config.yaml
n_layer: 12
d_model: 224
n_head: 3
n_kv_head: 3
head_dim: 64
d_mlp: 896
vocab_size: 8192
activation: "tanh_gelu"
norm: "layernorm"
norm_place: "pre"
norm_eps: 1e-05
positions: "learned"
qk_norm: false
attn_scale: 0.125
bias: "all"
tie_embeddings: true
parallel_block: false
init: "normal"
init_std_qkv: 0.0381
init_std_o: 0.0084
init_std_up: 0.0381
init_std_down: 0.00389
init_out_by_depth: true
optimizer: "soap_variant"
lr: 0.00867
beta1: 0.95
beta2: 0.98
weight_decay: 0.042
lr_head: 0.0102
grad_clip: 1.0
warmup_steps: 200
schedule: "cos"
final_lr_fraction: 0.0
batch_tokens: 131072
seq_len: 1024
doc_mask: true
train_tokens: 442600000
steps: 3377
dataset: "wikipedia_en"
Each number is 50 + 10 x the weight over its row's rms, rounded and kept within 0 to 99. Layers, rows and columns count from 0. The size before them is the row's rms in percent of the matrix's.

# down: layer 5 MLP down (transposed), 896x224, rms 0.194, rows 593-652, columns 112-167
# up: layer 5 MLP up, 896x224, rms 0.206, rows 594-653, columns 112-167
down593 100:46 53 67 47 56 52 43 30 64 54 40 68 66 49 57 36 45 38 55 40 45 35 60 35 39 62 61 56 47 72 27 55 57 66 60 40 47 39 48 44 51 44 48 37 43 80 40 42 30 48 44 37 37 55 55 48
up594 097:51 48 55 50 41 70 42 59 59 41 66 33 39 58 67 59 43 49 52 43 66 31 57 60 62 35 54 50 64 56 59 40 52 52 51 32 52 45 57 71 63 52 58 50 31 45 61 57 53 39 69 60 69 44 60 62
down594 092:36 46 49 65 69 32 64 47 54 57 42 61 35 43 37 54 44 48 49 54 33 75 56 45 27 61 28 59 43 58 30 61 59 52 55 50 57 41 69 46 47 57 50 63 59 64 55 56 47 36 53 57 32 61 69 60
up595 093:50 49 44 37 45 39 58 64 58 59 30 59 60 60 58 47 43 47 58 65 68 53 65 59 62 62 69 46 43 38 45 60 48 61 52 45 51 57 63 45 41 51 43 48 46 42 45 48 34 56 46 60 61 57 51 56
down595 090:56 46 51 59 64 54 45 36 57 49 45 53 57 59 39 40 40 35 52 43 56 49 45 53 53 43 28 48 57 60 38 46 42 49 45 61 71 67 46 40 37 43 51 78 41 56 54 51 43 63 50 71 67 52 41 46
up596 094:56 63 57 39 37 37 74 57 38 59 40 51 50 61 76 48 47 24 54 49 57 46 54 42 47 28 43 38 63 42 55 24 52 65 61 61 42 39 54 80 46 55 47 74 52 71 56 52 47 39 44 58 69 55 51 61
down596 093:54 52 42 40 38 46 49 60 44 63 43 60 59 66 44 41 53 54 56 49 58 60 33 53 48 67 50 54 46 50 57 51 64 54 39 42 68 57 70 38 30 26 51 48 39 69 67 41 45 44 43 56 57 37 61 40
up597 094:63 34 49 42 57 61 39 49 61 57 71 39 66 50 66 45 39 46 47 53 40 43 60 55 39 71 56 34 49 42 74 56 34 60 43 49 43 51 55 54 51 56 49 41 57 45 60 47 51 61 56 62 47 58 36 54
down597 088:48 62 42 54 56 61 53 51 53 50 53 51 38 63 44 33 50 58 59 44 64 56 46 58 63 31 22 54 70 58 63 40 58 57 66 49 54 59 48 47 59 49 41 42 42 75 38 39 59 45 43 43 50 51 64 50
up598 102:47 37 42 60 63 45 49 50 42 40 49 43 41 65 46 35 56 70 46 45 51 65 64 41 53 42 47 70 46 60 53 42 56 53 43 64 43 52 63 55 46 52 46 53 46 48 48 51 46 65 52 34 41 57 42 51
down598 100:31 52 45 54 27 77 46 40 41 53 58 51 46 57 41 51 65 56 44 57 68 48 50 51 60 56 34 48 61 41 59 56 57 48 42 54 50 36 56 41 38 56 37 42 49 35 44 53 53 41 66 52 48 44 60 42
up599 095:57 45 44 50 40 47 59 46 48 63 71 49 43 51 78 44 38 49 39 36 40 36 42 54 59 57 52 51 53 44 47 47 52 58 50 46 42 37 45 60 66 66 31 33 37 56 50 61 26 69 47 61 48 30 50 49
down599 093:51 59 45 58 62 45 56 55 62 49 43 41 53 53 56 30 63 68 65 56 38 44 82 51 46 38 52 42 43 34 58 54 44 68 65 48 75 62 52 56 63 52 54 29 52 60 43 67 65 54 68 55 47 66 60 56
up600 095:67 60 55 65 56 44 27 45 46 61 47 31 49 67 48 44 50 34 38 47 28 56 56 33 70 44 41 56 33 47 29 55 41 57 43 48 51 57 48 38 67 37 55 49 49 63 53 68 52 35 57 47 58 62 66 49
down600 090:59 55 68 56 56 44 57 55 41 63 48 48 49 48 49 55 51 54 61 42 39 47 46 48 39 53 57 45 55 51 32 51 49 54 46 65 55 57 38 58 60 61 57 71 45 39 63 54 58 48 45 51 46 43 38 51
up601 094:55 41 50 41 39 44 29 45 59 50 50 49 71 47 52 36 39 28 55 31 41 42 33 50 54 49 51 56 49 47 40 48 38 61 58 33 30 50 49 51 56 46 44 56 31 47 50 67 52 52 47 35 41 58 39 39
down601 075:57 72 26 58 58 63 60 44 54 75 44 44 53 48 44 58 42 58 45 45 51 49 61 44 58 53 37 49 62 32 58 45 64 57 50 47 62 47 56 34 59 47 53 63 52 47 47 12 51 53 43 48 55 45 57 50
up602 126:54 53 61 58 51 59 54 45 65 42 67 49 63 44 34 45 25 55 54 41 63 48 43 56 47 51 40 61 39 51 53 47 65 41 47 62 38 52 53 52 57 58 31 43 51 39 43 37 58 29 69 52 20 50 42 51
down602 119:69 48 49 58 33 53 61 62 50 67 48 41 41 57 53 39 59 55 36 70 21 49 52 58 45 37 44 67 57 48 39 48 66 51 55 44 47 51 68 60 26 44 52 59 56 43 35 52 48 54 51 61 57 42 62 44
up603 112:53 67 51 38 60 52 34 48 66 43 48 39 63 66 70 35 58 64 26 36 55 59 48 56 47 74 49 49 50 29 30 54 58 51 46 60 48 42 64 68 58 47 39 42 44 47 39 58 53 60 58 47 59 65 43 46
down603 102:46 48 49 49 32 60 47 64 35 60 66 47 31 46 43 63 34 46 66 56 69 55 40 51 39 35 42 65 62 50 65 51 45 69 54 34 57 54 48 40 59 35 63 66 48 45 56 37 61 55 44 54 67 37 52 47
up604 106:33 49 58 52 38 56 73 64 55 68 66 38 46 57 39 49 54 67 42 39 49 41 60 47 40 50 60 49 47 44 42 65 67 67 47 35 38 36 44 57 56 62 54 35 51 65 57 67 46 56 46 29 53 58 61 60
down604 100:43 35 48 54 61 46 42 44 46 42 50 49 52 64 42 40 57 44 59 47 42 43 55 40 48 46 36 47 74 44 45 45 69 53 57 47 44 52 69 29 61 64 51 76 56 59 37 59 52 53 61 34 55 57 42 52
up605 102:41 66 46 60 47 55 33 47 59 47 57 40 57 61 52 65 52 41 64 58 27 43 61 48 66 35 42 33 45 49 42 63 44 40 52 28 46 53 41 22 58 52 58 57 65 55 57 57 49 46 54 40 41 51 39 49
down605 091:75 56 51 63 61 57 52 47 52 51 46 53 38 58 51 30 45 43 58 47 52 39 50 59 23 68 43 59 61 40 50 51 55 55 61 65 46 45 61 61 37 47 57 34 51 59 49 49 54 55 18 54 51 54 45 60
up606 098:45 55 49 47 38 35 42 41 58 40 62 46 67 54 48 55 58 52 56 50 63 45 51 61 59 54 41 60 65 46 55 68 45 54 47 54 41 58 48 41 70 39 59 47 57 62 36 56 46 46 59 47 60 47 32 41
down606 085:36 46 55 37 59 47 58 56 61 49 55 63 43 49 61 55 67 57 49 37 48 41 57 48 41 59 62 46 53 63 34 52 52 56 54 52 44 57 50 60 43 52 45 46 46 53 57 42 63 34 56 60 64 55 45 56
up607 097:48 38 76 59 46 50 42 59 46 54 37 28 52 56 55 37 44 45 35 48 45 60 50 52 50 55 50 48 49 54 58 34 68 73 41 54 28 55 42 48 47 48 55 32 40 47 49 66 57 53 58 43 76 47 62 39
down607 096:34 50 63 43 48 55 41 58 59 63 49 58 52 34 55 59 59 56 52 38 50 59 38 59 52 40 49 58 45 38 47 56 46 44 65 46 55 52 44 30 36 68 43 52 35 52 57 69 43 46 37 34 34 44 60 30
up608 101:54 46 55 38 70 50 39 52 43 59 40 67 47 43 53 52 61 46 49 31 70 53 53 73 49 38 44 53 55 59 46 51 42 52 56 45 56 53 54 41 51 62 44 30 36 39 57 54 44 42 45 66 58 36 45 60
down608 097:80 43 31 43 39 49 71 52 50 58 63 67 37 37 57 46 62 49 44 43 56 41 76 48 48 50 41 65 50 51 44 54 63 39 55 41 36 77 46 49 34 52 49 47 61 60 63 41 52 55 43 44 69 52 60 49
up609 073:51 45 61 55 42 60 47 57 49 35 41 43 60 58 66 38 52 34 43 63 47 48 33 55 62 32 56 59 40 41 45 50 60 46 53 44 46 41 55 45 45 65 46 43 51 55 59 58 59 36 35 58 63 61 46 53
down609 065:34 55 50 53 67 54 53 52 45 59 56 47 45 43 43 57 50 57 44 66 51 52 57 42 50 75 51 59 53 51 55 50 46 45 52 70 59 57 33 64 56 43 53 54 50 52 49 52 39 66 51 67 30 32 59 61
up610 115:44 61 52 49 57 48 39 61 45 59 60 58 47 61 44 61 43 49 54 59 61 47 50 33 58 28 51 54 32 66 54 31 54 54 34 43 37 56 62 61 62 38 70 53 42 67 55 44 39 42 38 35 41 69 58 57
down610 120:61 46 56 46 42 55 44 56 49 46 46 39 71 32 58 60 67 67 41 61 62 57 52 70 48 40 54 39 57 46 42 42 55 42 57 50 29 42 36 45 51 50 59 44 48 55 35 33 56 56 49 61 45 46 61 37
up611 096:52 33 47 54 43 38 57 48 48 63 55 28 64 51 42 37 55 61 39 52 61 44 52 44 60 54 54 79 48 67 52 33 47 35 58 46 52 40 64 49 47 66 42 36 46 45 51 66 47 40 68 42 58 60 35 52
down611 096:55 35 60 66 43 54 46 58 40 69 51 28 49 29 52 53 48 50 43 50 54 37 62 63 35 35 60 59 20 53 40 41 58 66 53 31 55 64 44 48 44 55 43 52 71 43 62 61 59 42 60 37 57 49 53 30
up612 083:48 58 55 53 31 51 48 35 66 52 50 50 66 48 36 57 49 43 44 81 56 50 52 41 35 68 43 34 38 41 58 63 50 50 45 53 49 55 44 59 48 39 57 41 55 51 52 49 42 54 59 52 36 49 50 46
down612 090:52 53 46 35 51 36 58 62 36 62 53 36 63 43 59 61 45 49 63 68 54 54 33 58 39 54 49 51 50 46 52 51 47 51 41 54 42 46 62 50 51 51 38 31 59 49 47 49 50 51 44 46 26 53 46 54
up613 103:47 57 67 57 47 60 52 65 56 39 57 68 41 46 44 42 49 57 38 47 54 68 38 53 57 55 51 43 57 50 52 46 64 52 50 60 43 49 39 55 55 64 43 58 52 54 63 42 49 62 45 68 67 57 49 48
down613 092:40 60 41 73 58 55 33 58 61 73 58 62 52 62 53 73 39 46 46 54 55 43 46 46 49 54 43 47 41 56 47 39 56 55 61 70 51 55 48 57 57 27 44 51 60 63 27 61 48 25 46 46 44 62 31 38
up614 110:53 47 38 38 36 56 41 30 51 42 45 37 63 46 45 45 42 44 44 37 37 62 41 61 61 49 48 41 30 44 50 55 54 54 56 57 35 39 36 77 50 62 43 57 46 56 47 45 59 52 45 47 68 56 59 54
down614 121:49 69 54 47 52 54 52 50 63 24 48 40 59 39 38 61 53 46 28 47 49 48 64 56 60 68 50 51 44 56 50 52 54 70 39 55 32 55 40 51 45 39 48 57 49 35 61 49 44 60 57 63 58 50 35 41
up615 100:50 44 50 71 59 66 39 55 48 49 61 53 52 76 76 44 52 52 52 45 49 27 64 38 58 38 42 33 48 42 62 63 45 43 68 49 57 50 49 54 53 56 46 41 62 48 60 46 44 66 48 49 38 63 62 56
down615 101:37 52 53 57 40 65 51 55 40 50 45 77 77 65 56 54 42 46 64 60 49 54 47 49 57 64 53 54 37 76 63 41 47 32 50 65 39 43 55 40 63 55 63 47 40 62 53 49 34 43 53 55 41 46 56 52
up616 095:44 61 60 52 54 43 54 47 43 46 38 71 45 53 46 36 39 65 34 37 66 45 44 62 42 45 72 52 34 50 52 58 55 61 62 67 50 60 57 53 39 37 60 31 54 53 53 59 43 54 44 31 58 43 52 48
down616 095:37 49 55 47 56 45 45 52 45 66 50 50 49 63 57 45 38 60 37 40 43 47 59 43 55 48 43 55 44 76 53 42 38 50 37 60 39 42 62 45 58 49 65 39 27 58 53 52 47 52 58 65 55 58 61 41
up617 093:51 61 48 59 47 72 50 44 48 69 55 58 50 36 35 55 36 60 46 62 52 48 59 28 51 42 61 48 53 53 49 44 49 59 42 42 60 43 60 53 71 43 38 44 51 53 43 57 64 52 58 46 50 46 39 48
down617 092:50 45 67 40 63 41 52 49 46 66 46 48 41 58 52 49 61 35 60 46 47 33 61 45 52 60 49 51 52 60 35 56 57 44 42 52 50 49 66 52 60 55 57 50 44 52 43 27 45 67 44 71 54 64 37 31
up618 102:28 55 47 56 49 20 47 48 52 60 67 66 34 54 46 58 46 36 45 31 42 48 47 56 61 39 66 59 38 48 71 46 43 34 49 50 53 58 29 62 37 50 40 39 49 70 52 42 47 32 51 34 46 40 46 55
down618 096:52 34 46 52 59 62 54 42 41 39 58 53 52 62 68 40 60 42 37 49 52 58 67 46 54 57 57 58 52 32 41 39 45 51 67 32 51 41 51 41 35 27 55 31 49 42 48 32 32 51 52 64 33 50 55 64
up619 091:65 48 51 49 54 34 44 27 50 45 52 73 67 63 42 47 59 56 42 52 50 61 46 46 41 46 62 48 35 55 47 57 53 32 42 52 52 49 47 71 35 45 54 50 45 42 49 59 48 24 53 63 41 41 70 51
down619 099:55 48 54 57 51 44 46 63 67 40 33 50 52 61 50 66 33 69 39 51 37 52 50 44 49 51 50 58 51 34 44 62 55 65 53 49 50 52 44 53 40 51 47 68 61 32 58 57 56 61 50 60 40 60 50 50
up620 113:47 32 53 45 36 59 51 64 50 51 95 41 62 58 55 44 55 61 45 60 50 55 54 49 39 51 51 58 46 43 43 51 37 49 49 54 68 43 47 53 45 43 41 55 64 52 49 52 43 46 37 67 51 56 48 46
down620 109:50 53 44 54 50 46 57 54 42 68 53 57 43 62 53 62 38 43 45 68 43 48 50 38 45 40 58 66 52 50 49 48 45 58 41 54 34 72 64 44 60 42 48 56 50 50 42 49 51 37 58 43 57 36 50 49
up621 104:52 52 45 48 25 59 49 37 46 53 25 53 62 56 37 47 57 32 52 57 42 51 55 33 44 34 57 31 45 52 32 58 43 54 61 66 54 49 41 34 61 62 44 37 42 41 37 37 42 35 53 44 49 38 57 64
down621 092:73 36 56 66 57 47 61 61 52 49 49 73 41 50 64 40 51 59 46 66 34 46 52 60 62 44 59 67 55 54 59 47 51 49 64 54 63 47 68 55 64 63 60 49 41 56 56 45 54 44 34 54 56 48 46 32
up622 105:56 60 39 50 37 65 43 56 48 46 38 43 48 48 42 43 34 54 52 34 45 35 64 27 42 59 45 60 38 28 49 41 30 53 51 38 40 57 47 50 56 63 51 53 65 44 51 33 30 41 61 55 41 47 52 53
down622 109:36 48 66 64 55 40 42 69 52 27 48 49 43 30 53 46 38 47 51 52 52 64 52 40 39 34 43 54 52 50 59 66 47 47 53 43 59 46 45 59 37 49 41 56 51 65 25 46 58 55 54 29 49 35 56 43
up623 097:44 50 58 59 44 65 55 53 37 59 59 69 63 58 57 52 48 28 35 55 42 44 47 51 56 43 47 60 58 55 53 49 50 57 42 43 37 53 69 48 47 49 53 40 48 29 28 45 58 50 63 66 30 57 58 46
down623 102:47 62 43 65 71 54 69 52 49 43 44 45 52 58 40 55 44 43 68 56 41 59 47 56 26 52 51 75 53 55 46 51 61 69 35 66 53 41 46 57 52 50 29 60 36 57 61 42 58 52 67 61 39 61 47 52
up624 096:58 46 45 56 48 58 59 52 45 36 69 50 47 57 53 52 54 45 44 34 45 54 46 74 57 33 46 44 49 43 52 55 44 42 54 42 58 53 42 54 40 35 44 34 56 37 51 51 34 46 41 54 50 48 36 63
down624 083:37 50 57 44 49 45 49 42 47 69 49 32 63 39 67 61 56 54 27 60 62 56 64 30 62 75 51 53 46 49 46 50 43 49 39 33 43 62 53 53 38 53 49 42 65 55 64 62 56 35 55 44 34 43 49 59
up625 094:33 46 54 38 54 47 61 49 51 49 37 53 41 56 54 31 40 47 40 50 51 57 47 40 56 41 57 44 62 41 46 58 54 45 63 53 51 61 51 43 54 52 42 31 43 58 27 58 52 56 54 43 63 61 71 38
down625 097:69 44 36 58 65 38 44 41 51 44 34 62 50 49 36 63 60 34 52 31 69 67 63 50 53 48 52 66 62 48 35 44 52 47 37 31 49 31 54 52 36 48 66 43 45 44 60 49 32 37 52 55 41 41 50 57
up626 100:44 60 61 65 36 41 33 43 34 58 45 48 46 57 48 57 53 59 37 55 41 41 42 46 43 73 47 52 49 50 47 49 49 51 41 50 49 56 42 57 53 45 46 67 61 53 47 45 49 47 46 52 54 63 51 71
down626 100:48 54 54 55 61 62 64 53 60 35 62 66 57 50 54 52 51 56 44 52 55 35 43 53 48 51 47 37 26 43 37 55 56 40 61 50 48 55 45 40 55 45 45 34 48 50 54 55 52 74 58 56 48 48 40 54
up627 091:56 31 37 49 43 62 56 75 48 58 50 58 56 31 48 58 54 61 34 37 50 53 56 48 62 53 55 52 48 40 44 51 69 36 55 44 26 61 40 53 40 51 53 33 51 56 50 62 49 65 59 52 48 43 30 38
down627 103:48 43 42 42 41 72 42 43 52 47 49 45 39 57 66 40 48 46 69 54 46 62 50 40 54 46 47 40 52 63 35 57 46 53 52 49 51 65 41 49 44 49 76 35 62 42 44 53 39 59 37 36 63 46 53 68
up628 108:50 46 46 42 57 44 42 30 63 48 35 48 51 42 46 49 44 43 66 53 53 52 54 58 55 45 51 56 37 51 27 47 60 59 29 22 44 52 59 57 61 64 44 46 43 50 56 47 41 55 57 68 65 42 35 34
down628 116:39 52 52 44 53 58 55 61 60 57 41 25 64 47 48 49 40 38 49 47 59 48 35 45 56 60 61 56 55 46 61 46 64 61 57 54 45 51 41 34 38 60 46 44 57 67 65 40 48 58 47 58 46 43 58 70
up629 094:59 58 68 53 50 55 49 52 52 39 45 41 44 58 51 63 54 43 32 44 37 51 47 54 45 52 32 59 56 45 48 41 40 38 68 41 63 50 47 40 47 54 45 60 57 53 52 55 39 35 27 43 53 74 47 39
down629 105:56 31 43 49 42 63 39 71 58 43 59 56 56 37 57 58 60 54 37 75 50 62 54 42 46 53 60 59 64 46 49 55 43 47 65 42 65 51 53 61 55 63 40 46 54 36 48 42 43 50 43 57 53 47 40 43
up630 108:60 33 38 54 30 47 48 61 48 61 49 41 47 41 71 33 29 52 54 40 53 52 53 51 43 43 66 26 60 54 80 50 61 60 44 54 51 51 40 35 45 46 42 53 51 45 59 67 56 54 43 65 53 37 42 53
down630 106:51 66 53 42 49 70 67 48 39 47 70 49 43 40 48 47 68 36 38 40 50 50 36 57 50 45 40 41 40 52 42 47 50 41 62 33 48 39 32 60 61 39 55 51 35 57 35 42 70 48 60 49 50 47 25 50
up631 095:63 52 50 61 38 52 45 44 61 50 46 24 48 38 60 51 38 50 38 47 57 57 41 39 73 46 49 41 67 41 41 52 48 44 33 59 50 40 42 60 49 44 43 42 71 48 54 49 52 55 60 46 40 50 62 50
down631 108:41 42 67 49 58 48 51 36 31 52 35 53 49 46 58 49 39 59 51 51 32 58 64 42 47 49 45 43 55 47 58 56 33 48 44 68 51 44 37 55 62 56 36 44 38 61 56 53 38 44 58 48 40 54 55 47
up632 104:48 32 53 56 31 68 66 44 40 65 53 32 69 55 54 55 52 45 40 64 27 73 45 41 60 50 50 48 48 39 43 47 47 47 42 46 44 46 48 48 35 43 37 57 55 46 54 67 56 52 35 39 37 49 58 42
down632 100:65 48 52 58 65 46 41 63 70 42 60 45 47 59 53 54 47 43 35 44 42 62 61 47 52 49 40 40 46 51 49 37 34 51 46 48 43 59 51 46 37 47 58 40 51 61 56 32 40 52 65 47 63 53 57 46
up633 090:69 47 57 55 61 70 61 34 54 48 50 61 54 52 40 49 49 48 41 41 41 50 68 38 39 66 54 55 38 42 40 39 43 55 59 55 34 42 51 57 51 61 57 57 59 45 69 37 41 43 32 51 51 52 46 51
down633 091:52 51 36 51 32 55 39 48 51 51 39 34 70 50 49 54 33 56 52 42 65 61 36 54 52 56 52 56 49 48 51 42 47 42 54 43 49 54 55 35 43 59 48 53 34 40 52 49 48 54 46 58 38 38 55 60
up634 099:45 34 62 61 46 47 37 37 29 52 33 46 57 46 53 32 49 53 57 49 58 38 58 57 40 40 57 46 42 65 59 67 71 50 47 42 53 45 56 64 50 44 35 36 49 59 62 51 62 45 50 40 52 50 65 48
down634 106:46 48 44 64 38 52 41 44 37 66 49 57 61 57 43 61 61 50 43 46 51 60 52 46 52 68 49 28 31 54 52 49 54 43 46 53 52 74 59 57 77 51 43 54 65 40 41 37 55 63 49 46 50 45 42 48
up635 098:48 53 54 65 34 50 58 59 68 37 47 35 55 48 49 50 58 33 61 43 45 51 42 51 58 41 45 50 43 45 62 49 38 54 42 36 49 41 45 51 72 52 37 46 54 63 51 64 59 50 44 51 51 46 27 44
down635 112:46 41 37 49 57 52 69 62 38 45 46 44 49 53 52 62 38 39 36 49 46 54 56 60 40 58 59 33 44 53 55 44 52 67 67 47 22 51 59 67 33 64 52 37 72 47 47 55 26 59 55 48 57 59 42 66
up636 106:51 55 57 39 42 55 57 56 46 75 41 46 57 30 55 57 53 69 56 42 54 55 39 60 49 41 44 55 38 56 73 50 50 68 48 40 48 50 56 56 47 43 50 60 56 55 57 51 42 44 51 63 55 55 63 47
down636 110:53 47 44 53 68 45 51 40 53 56 67 45 50 61 47 52 59 40 57 35 49 61 45 50 49 61 58 45 66 41 63 51 34 50 45 70 67 47 33 37 52 35 34 67 50 62 47 56 43 54 54 48 61 64 44 42
up637 095:48 58 59 50 39 40 55 53 46 62 59 45 44 61 52 43 28 64 47 41 66 61 30 41 60 53 36 37 48 32 47 57 31 51 68 43 58 69 56 44 40 64 61 43 59 42 40 44 40 55 32 45 61 53 38 29
down637 108:40 58 58 44 60 57 62 44 60 52 49 55 60 67 50 54 60 38 46 53 47 69 44 55 34 64 47 65 69 57 56 61 49 59 50 41 55 33 51 59 52 44 39 55 42 56 50 49 63 36 64 41 26 51 64 45
up638 105:52 57 74 48 57 44 50 40 41 46 71 70 45 48 64 69 47 45 44 57 44 39 37 29 52 56 63 56 62 61 58 53 42 51 52 64 40 39 59 34 57 56 59 61 47 52 50 52 53 57 47 28 54 53 51 55
down638 103:48 52 52 50 49 36 60 24 35 48 58 66 70 38 53 58 39 59 58 34 39 64 41 55 48 56 44 37 49 23 65 59 43 38 38 50 59 61 65 57 65 35 50 34 32 44 46 45 35 54 53 47 41 42 47 65
up639 105:45 59 31 30 55 50 44 55 47 55 40 44 45 42 42 56 39 66 68 44 48 57 41 52 47 63 45 36 51 51 53 44 46 49 66 54 45 51 50 60 27 55 58 57 58 48 45 47 48 54 45 41 72 46 55 52
down639 099:50 49 58 52 50 37 51 42 32 50 48 42 48 52 46 39 59 38 56 58 54 50 52 55 36 44 54 57 52 61 59 45 33 54 49 48 62 33 59 59 46 45 68 63 58 51 45 43 59 35 51 49 32 40 53 41
up640 100:49 40 53 51 43 48 48 59 35 38 69 67 53 49 43 60 55 51 66 44 64 35 39 53 47 71 60 40 39 47 50 65 36 51 61 46 59 29 49 50 68 55 42 45 46 32 44 80 38 50 57 38 53 65 36 75
down640 093:63 59 42 56 47 57 41 40 44 44 55 51 52 51 62 56 49 61 72 30 37 46 49 61 44 22 57 58 44 45 50 56 37 63 54 38 46 52 56 48 54 55 64 46 49 77 63 48 44 61 64 48 35 46 39 52
up641 097:33 49 52 38 65 40 43 51 49 38 51 45 55 62 30 40 33 56 73 35 49 52 26 57 63 46 40 62 58 60 69 52 55 44 39 60 50 53 45 44 50 39 43 67 54 59 50 48 47 57 55 46 68 43 45 46
down641 092:48 54 39 55 46 60 37 66 64 45 34 50 48 48 42 53 66 48 39 59 60 62 70 56 54 48 51 46 39 43 31 48 58 66 41 59 51 50 56 66 49 46 41 37 58 55 40 33 63 53 47 60 39 29 62 51
up642 092:60 51 65 43 44 55 51 40 27 28 49 47 50 56 47 42 46 28 43 52 53 45 45 45 41 60 43 36 56 48 39 58 37 40 60 38 58 60 49 37 49 54 45 55 46 45 60 43 53 40 52 52 39 43 54 57
down642 097:54 43 64 59 52 44 24 66 56 53 44 46 30 40 35 34 48 64 59 53 42 38 54 57 59 61 57 51 39 53 49 49 48 50 49 60 34 45 35 59 48 56 60 47 56 55 54 50 33 44 46 53 76 59 53 42
up643 101:51 52 30 43 47 31 57 33 46 66 43 45 50 48 56 53 50 66 46 79 44 53 22 37 57 58 66 42 43 49 47 63 56 66 55 50 67 47 38 41 65 46 45 50 57 68 52 59 36 60 43 55 41 68 40 64
down643 070:50 67 47 46 57 54 64 64 18 71 31 55 59 40 44 47 44 49 50 65 45 59 41 44 41 44 41 54 58 42 46 43 49 37 52 52 62 58 61 47 47 42 57 58 50 50 50 35 68 46 44 37 54 66 53 54
up644 092:51 44 50 37 45 45 44 41 48 63 30 45 41 43 47 56 69 59 50 49 48 36 47 59 45 61 47 54 73 33 54 58 40 41 41 43 48 65 69 65 44 50 65 67 52 39 44 36 41 30 42 43 51 60 61 52
down644 110:59 54 39 49 53 60 65 57 67 55 42 66 45 46 48 58 40 48 46 42 61 36 51 41 42 49 52 44 47 41 58 58 50 70 72 54 55 50 47 50 38 46 45 44 64 51 45 64 51 41 32 53 50 44 55 43
up645 107:45 41 54 52 52 57 52 53 60 66 51 42 39 45 42 50 38 45 63 50 43 64 51 41 47 56 35 51 63 46 18 55 46 49 47 64 34 63 45 52 42 56 41 43 53 51 53 57 60 37 40 54 66 51 45 61
down645 110:40 55 60 44 53 49 51 40 49 60 42 57 49 61 66 61 50 61 41 54 56 67 49 46 62 65 40 55 43 53 47 56 53 56 51 55 51 58 55 53 48 33 50 61 59 48 69 35 45 41 43 55 55 41 50 46
up646 101:41 51 54 31 43 53 40 57 44 48 54 50 55 56 54 45 72 57 65 43 56 47 69 55 49 56 59 44 54 57 26 50 47 48 55 54 46 59 69 46 68 71 57 61 26 45 55 59 49 50 26 53 51 61 51 56
down646 108:50 43 53 50 47 62 53 57 32 54 47 58 39 53 56 72 67 49 40 59 61 57 57 46 55 63 63 46 42 35 63 51 34 47 59 33 31 40 57 65 40 51 49 46 34 45 39 40 36 36 65 50 51 40 66 35
up647 098:44 55 30 40 52 47 48 61 52 48 48 36 35 51 60 55 25 51 54 44 50 46 45 55 45 45 64 60 45 44 41 49 41 32 50 62 55 44 43 43 43 51 31 41 65 51 61 62 46 41 50 59 59 80 48 46
down647 097:49 43 52 62 49 52 46 49 40 46 51 53 33 78 59 58 51 53 50 41 37 60 47 66 48 56 62 39 58 41 42 51 52 48 36 60 38 55 51 32 41 51 48 35 56 56 37 64 44 31 34 44 32 58 35 40
up648 093:62 44 48 40 49 50 56 42 56 51 50 58 55 70 47 50 44 61 37 48 36 37 35 50 49 58 56 58 63 63 42 27 35 37 69 57 45 63 62 35 30 45 40 46 69 47 38 65 67 35 54 47 62 49 44 51
down648 093:65 30 55 50 67 30 59 39 52 63 56 62 53 56 39 47 48 49 59 52 51 43 40 53 41 46 58 59 43 38 45 57 55 22 52 66 39 57 55 54 44 62 48 43 48 57 37 46 36 47 52 61 52 56 42 47
up649 094:44 31 34 51 49 75 67 59 61 38 44 41 56 41 51 46 64 38 49 60 50 33 47 59 59 52 37 54 66 41 43 54 65 51 47 54 55 49 38 45 44 56 39 43 51 49 56 61 70 32 51 58 42 60 39 45
down649 097:39 38 59 49 53 48 41 45 41 62 43 44 51 40 58 44 44 46 34 67 48 42 47 50 38 43 29 44 46 62 46 58 56 45 48 27 50 64 38 62 55 59 54 42 60 41 59 42 50 53 61 50 46 46 45 33
up650 101:42 44 42 55 60 53 50 56 48 51 58 49 52 60 64 42 70 65 51 53 55 43 42 49 28 60 39 47 54 54 31 47 49 58 31 52 64 66 49 70 69 39 30 55 58 45 70 47 56 44 65 49 33 39 39 46
down650 114:57 55 47 38 49 49 54 70 46 63 32 38 56 54 58 58 27 28 41 61 50 62 62 41 44 44 48 54 38 52 56 49 67 51 37 47 51 44 55 62 32 41 52 42 60 48 50 54 34 45 51 74 48 56 36 42
up651 110:34 57 50 53 46 64 43 50 38 34 49 38 57 55 50 48 54 51 53 47 47 55 55 40 50 43 53 51 48 52 48 41 73 60 52 58 48 30 57 60 56 53 52 38 48 65 48 53 50 49 32 49 48 58 42 51
down651 107:58 59 28 49 44 53 46 50 52 41 59 60 65 59 47 49 65 53 48 63 64 51 57 53 55 48 50 54 23 49 51 50 63 55 67 40 47 58 49 54 60 55 65 50 52 35 66 55 40 61 57 38 36 46 41 41
up652 103:57 62 55 66 42 56 54 71 62 55 47 45 44 72 52 64 16 33 66 58 49 59 55 59 48 46 42 42 46 52 47 57 42 46 50 55 43 47 45 48 64 52 36 40 55 54 58 32 50 57 50 52 30 56 60 56
down652 101:64 38 44 48 40 55 70 49 56 51 62 50 68 42 32 62 52 58 50 44 62 33 31 46 65 34 44 38 53 45 47 45 46 46 41 54 30 56 43 45 47 46 48 56 32 47 44 55 52 35 48 56 64 46 48 62
up653 096:33 35 63 48 47 48 60 38 74 36 56 46 41 57 60 56 48 54 62 35 66 64 38 31 48 55 51 43 70 43 58 42 49 47 54 52 44 70 58 41 45 49 56 70 60 50 61 56 44 28 60 48 47 58 64 40